Each number is 128 + 24 x the weight over the matrix's rms, rounded and kept within 0 to 255. Layers, rows and columns count from 0. Numbers have three digits each.

# layer 5 MLP up, 384x96, rms 0.143, rows 283-383, columns 0-47
126129124130169151126127119113094113116164132083098115131126158103114107135124144100161065100128136137147136158090113168147107138109140151137143
144148104126106111118139117101139094108161117119159124179096135090130114153163149135121118165124134101114137110129114134145128123131123127104122
139123133117134123127158132086092177135112121087107154132112166134148145110115109132079139102182135109139103086160139093119104134145096074101128
100138143084168147180132084150143119124187105123162139122131165142126130141154150154152166147156114112131140116147119119107116121109152112183127
164138157116113155144125118161150122137133138129137150130136137109100139201136114133122116101113133134145181136107114084138154126147119130152149
072119086168127145128128094172104117136122176133124088167112133113108151086141156125136115113123131122122126131103107173140133149126174118157105
138153110131173122145155116116124138105129105132147122108124132118138141111164139151142131140088154142097133079192156112140125139131134115169109
108134143084139117150130089146124127114072118126150129110152150078123098128169145094140123132173145121120145084117088133093124141163125087132138
134140081094154120128137091092148129106155164106135102115107124158123140148130162093099106080136173147177082162149117136110134118163126159103158
160125114119163165132092084090191140119114120098142083107106130113110109122119117164133133155174140112125136098103107162098124095125145109146152
108121153142120138126142120132192120112134111150107107102115111116103144164137155150157083149128135103124130103101107139144160149076137141120093
161113096109133124148144156129148114152126116137134106132142150177116159103126153155125122119130138185138138134171128125160091162124105100156138
131140124081148152110098136134124183157176113122104113135126160113139137139108138107115124136124107129119128103164165063130137110107171124130129
142159156101107135119159105145155121101130126168113135120102137091120131166130132098097137153142117099101147083125127114139106112126154117198125
131170140146126112145124124095199148155151120098142151119097140110158120119145154114160132136124165097097132114087143133131146136125119154111127
147124119139160161107058119108142116112128145105114138142121103088150152122130082103132128126160138135137127129117099120108094161148132107118139
132130095122101109135105137093127129097095072117113126123126109114143146162131132107147142118158138119105154129128124122163097101123190146088105
099137113126153110104124112119140126132166136176134187141139117102087125168148098124156160127136123140080133114125109162152113143089099119111139
166109088084142121129112139074146096093142132102109074113075129104105092114123128139051122135158111139145116084138088092136146130102111131096148
116182110162154112141110108154113160137104131105134143132187122121141131111153159179112060123179158087145112098120115107115135119141125111109125
152126147090086152127161123211107152120171143107101165085134161104136135165116133134118134110092135126099142133145109102136107101141128135090108
131130087149131122116104191138150139108145097099134145142121126134127115150129141141131102129168131130120108142181116117113148145170119138141143
103113090116144099155114150155147096110108125151139136118121129149118148140116109147145173133143105125104147084151087101079149144133112147093109
096136134110152155131112135106143100142133133145146124124063086144152143150122117145178103114112092138124106149097078162126156184115139116150144
091130155102084148181109107170186101091104129167160088145104150124105139156118072159110100131144103114117145137181125072123113130149177058172097
124122111136121114122118117122150122097129123168141123130123130141150128136165150156157159131170104113152134148120116093129093107143135139136126
104094093130121117125088098126130094123152132131135167114099143134092137129148141118102097098151127117123129157135129103070126154210121122145163
129106143116148109111103146138159096146132133126150108128127115149149107097089100113125107134131062132148199156165143164145133185151128114096156
164100110119125120165139138154153171144136109108122093121132115102117089175148168142094156125123155136155122125135168054122131120109143136142133
160108172125109104132131076153125113147124142100134118181133137125157106153154121106160109127134138113112125149122102158141117193162141116157129
157111105125164123128130140172130124154166148078145079081126131163083140127123137147109128156118143117141131109131121155129160145076171116153164
149130124128115160096176126116157117112143131150107164100136141081082099113146145116165113151132141110108152092128098135136136181121143155136124
165132130126109137130128117121125154116125125128146134130152158110120148112129155108091095080109122167110118154087134119078117120098095128095144
132131138158188104127136149124148144121103128109126126143115135104116115157181091136101106108112143102135131148112097166097093133147117139146122
088111098144090100151083106133139102105115132118165098150110116143098120123107167084118151118107132084120156175113105094172098119111148109081113
180117088121084078148084125149145136119113119123123139120119146114121157128157140132097165144162162123169165139164131104143120103131167065112114
128137139109162125072172148140158111108110098111160102097123145172169129131116168135128084125169140157130162116142122083128117175145089107140112
083114149140142150152114144101127097141142065071164146159143113164164149091146135161093137114157107138093081114146119113139119156142140139114130
147130104138133124121113140128108127147128132141118132098173131099141174187149101143089139125134139124106103118147148079151117150085118173142100
105116106097111121140119141147151083115130139142143112154094140124148190177149136130171141133193167157128133129112137138080110145114127131123114
183144171131141117148164077085117106128167130091189115153168113165131149123114140119101095122145132101104170107165112144146151121140123107141110
120149132111128119154147162130128121138175140116127122112122149090162133158147147145135166140148133100078129092143099078158121118107147111139152
123146091167124127144107119108125087088078124131154122151090135158098117119161137144131084101171105135144127127091089189068070111119154099140130
164150162201143117064075129130142136152122145114135104132125121147143107145159102122124100153125147101106127185085107117111179143123084120130127
091157141106139152123096129124159134097137114160124143124145110123136151138127115077154138125138120133138122098118141133130095169106116105148138
151118128166112122146134127106103112096078156136162148121130124112113144144102139128085108129129094110123148140142084090167145128110132135157132
102104133153150128162103168083134082131106142093102173130161134113132125107117146134089116125122107066131143103121098141152130124136144152083099
138138103120125109109108116139095133140155131127104105117130113109156129118115124143132095113121167124131108152189123134160167155166139140136132
112129139144173143109066072127175102154101189124102165159119127131141144145110138135125143161149147113112108156130051152124125142118156121151132
128101094109121117114101140112170161124137151134120155126107125069124129127138106121172106095156115165118132133094153132135111126093147101109129
137151092173132142087087127155144157102121113165164113104094166150126134108144123142185126157140129092129167134127067123145148124153176123137144
101115118112132128154107182124157120169113093104121136139119131109113138180142128168145123106154108138188113166140121108137141149171128101098163
130174143144120149153122096146143108110089160143160077108128147153102147110127147135105142129098093101154099141185133106152095148112168111135168
158123089134114156125141120174146108112142160122140125115105124092107118121116136157123165120138143093142151121148122144154079154096153144138122
162128124137120121158103160116103156124150098197143144165105137133123150105109141153150130125126109105188107151136109092152146169116111081121150
100095113139143138129118121123126137160099145159105124166136150158176113160168084111109133169161092136135118151130117132147095102130120140109136
123120125127091108111148125158150122124105085095114119134108139114132153188143090114110133132131126133150113116143136113119108145117172122078120
104127091071169178118102143113112111092129136174155092151152122138111131124118068098147126109154092112135142122127116108141113163153153067139108
111149137133127102137103117180112137122146145102141147143138128104104083140118195129143129123130160099117121139114102140149091133117120121130144
121112083118142089162119160146109141132115120180142128121119154110106170120125144148166119132118157153173130111181159104124110184139129111144136
150106139139103088113084114142156096117147160134099150092142144126095153142127116123122122110102126118111139175124151132116099146115082134098141
155136143126107087090130155163111106117156131133116124123085138188108135132155159127063118167122122097118142122140130142143147152106155129085131
093112104135121110123110125158097113072148123150127141129153130143074080128162131101093155105143074126160124091101127142086090100123129141104149
123133134131095130139138093149128122129130105129129147132140164137136102136113172147111080103138154110113115149131126127146123106127167094118137
183146172129141097131162110101111155148121163143105139086071168088138118180105139106106125128120090122119175120151108138135143133126079149110109
154121072107089126125133088158123117119143157136125156164083149115102156100137143130166106144120104120113125150156137067124093147095135060095118
147160129146106112145115095118105128113096116162144139129134110132086096155128178147127142131135106128141113176144119115123121155173137146123190
132124141125164124122159126156166159110124140161110149178123099108066136145182123090119084141081132120117179127123138142147132166084127122093146
156125106093156130077138118135143121115173145110159107127124070113162134069158105138140083117121125170148112098112098135155127149073102116144113
094111157115098105132143122130152072096115150129092146144098120108128103103111138114128113125123115124082120097099117086128100188097132069109142
160157144140142159116183124088140140106116123175133065116103137123104131159163150179126141151123136134062108133101112156140171138101140116123155
151142119179139107096170165124128153124156128109138106106104112124116147149152107166122080149132132165174132108127144122148106138182121112144169
141134114127125089095108163118174153144106130137104100122115155141117125130153149093093150134163140159100050096103157122114153129101110169098148
126121142112131085131086171096100136098166105112107116112097142155108155128099158103145106102100138125133121100112118122134102111125107120142132
166138098146116111106116107146136120134144115096094145157146112151085187146157145131097126123098133118126096121156104084100086145128142140121136
126153107139183139119135085130171128124133153131112132142125125131114103127141162129150156105148166127086134114145107159097118121102110176091107
131137126087167123116081158137150127100132122140123124110116107129151110118143080126135107165155119160132121157099095112108151129100112108065160
082145140143132132167152143125090073130161169137154128112139109120168115080115119132124131136201102146104150155150094083107107126081165120134153
113132134150145143172094147121168161077156138103119098131114139098130130108117094120099093125109129128147087080124117117136138144119143129126142
134161150115121080138164119112080132135127169166103128132099163117130137146129093097096153114159156155140137111174099099110160125143150096120151
087136131150098091151132129130143118105127163167121132121122113163122105148101151084122127126130096111096108104124169109130107128104160138083145
130125094152109136106118098146130100115131144145142144107142134121104129088060109117108138160137141100124165119121136167140110128139131111087118
183101142147114120098086129151163106116113124119091195147102132152098143164120144117109113107102172112127128140128097107179111148114110119111122
120150112144153128124160139165145127150137129142145117110126148118081121134128123111092112128132170134085113107114103130150107106124187161162154
154112101124160142114121121129145078113125134144158104140125128173117146091172155095125132150139147096132172121109159126104138146125133099160110
107130143138145101130156137146135106133109157129116146059102122148132129108135181128115149125153146145104119136140106114171123088114169154093111
108139113100119100121167087080091104142152124128185165095134143132138125092166121159122138146152159126109138146118125137143148165107133146090135
150179119161143101144138120144123130109144105146131124101095140127147140164136114103096140161147128132138100170095079135108152113157152097114150
164139088094158121075078114160164114143133128179149148148073130171122156145153129112135104131164147105092127127139109092144122151137115108093174
102144138112156121152108123126128103130093117120086073110143128134152098097138132136170079139078116085142107100144135121120137166136103113109160
097131112119170159148186083128138099103131110134096111182114115149115139100121129151131112142119144107139129133157139148100131168117133138119131
159163133134152123125111105130169102132117124139124120158119134164143100153128075114149118160132126142166145107167117133114087143153138104123133
155170088127104151088131105142143128150113168124105143122145138162121168124152139079133101154171121135149107128147115070142145184125157121116093
089141111122128133130095163135121136128129124119152168156116133115124152145159117119146121134184124140180129123126129114121127127140132113119117
148142095113131121189118133142135117108103104135107136111109141110143166120122149154115140129154131152148129145143131155158091130109153115122109
145141093131139100086065144125140116134133132120122147122104068145143131112133132127137122147108133140129108158113076084145085158126109126119141
151133096136135146111110108086148082120129084132093157145130088159073117135150137089153087143162140130130162129104095165131149172102141097142144
090133060118139106154103121109112107123138120148140121110098131152152105136126180140098149122125166116162093145169145114142139152115122128118128
183133179118144160134112126114118142090178115126107112118131138111123080130078119130104124096077110094153120154140099108137098141119137174140157
141140186120108152135164093131074099129125097063124145144103175128116133131115125123144123079110138151090082086133137102142098136097132085123084
121177144131149135123096131143128169118102112148129142141101167111114174142121136126165188097143136160159095105137139087138121143101136143121140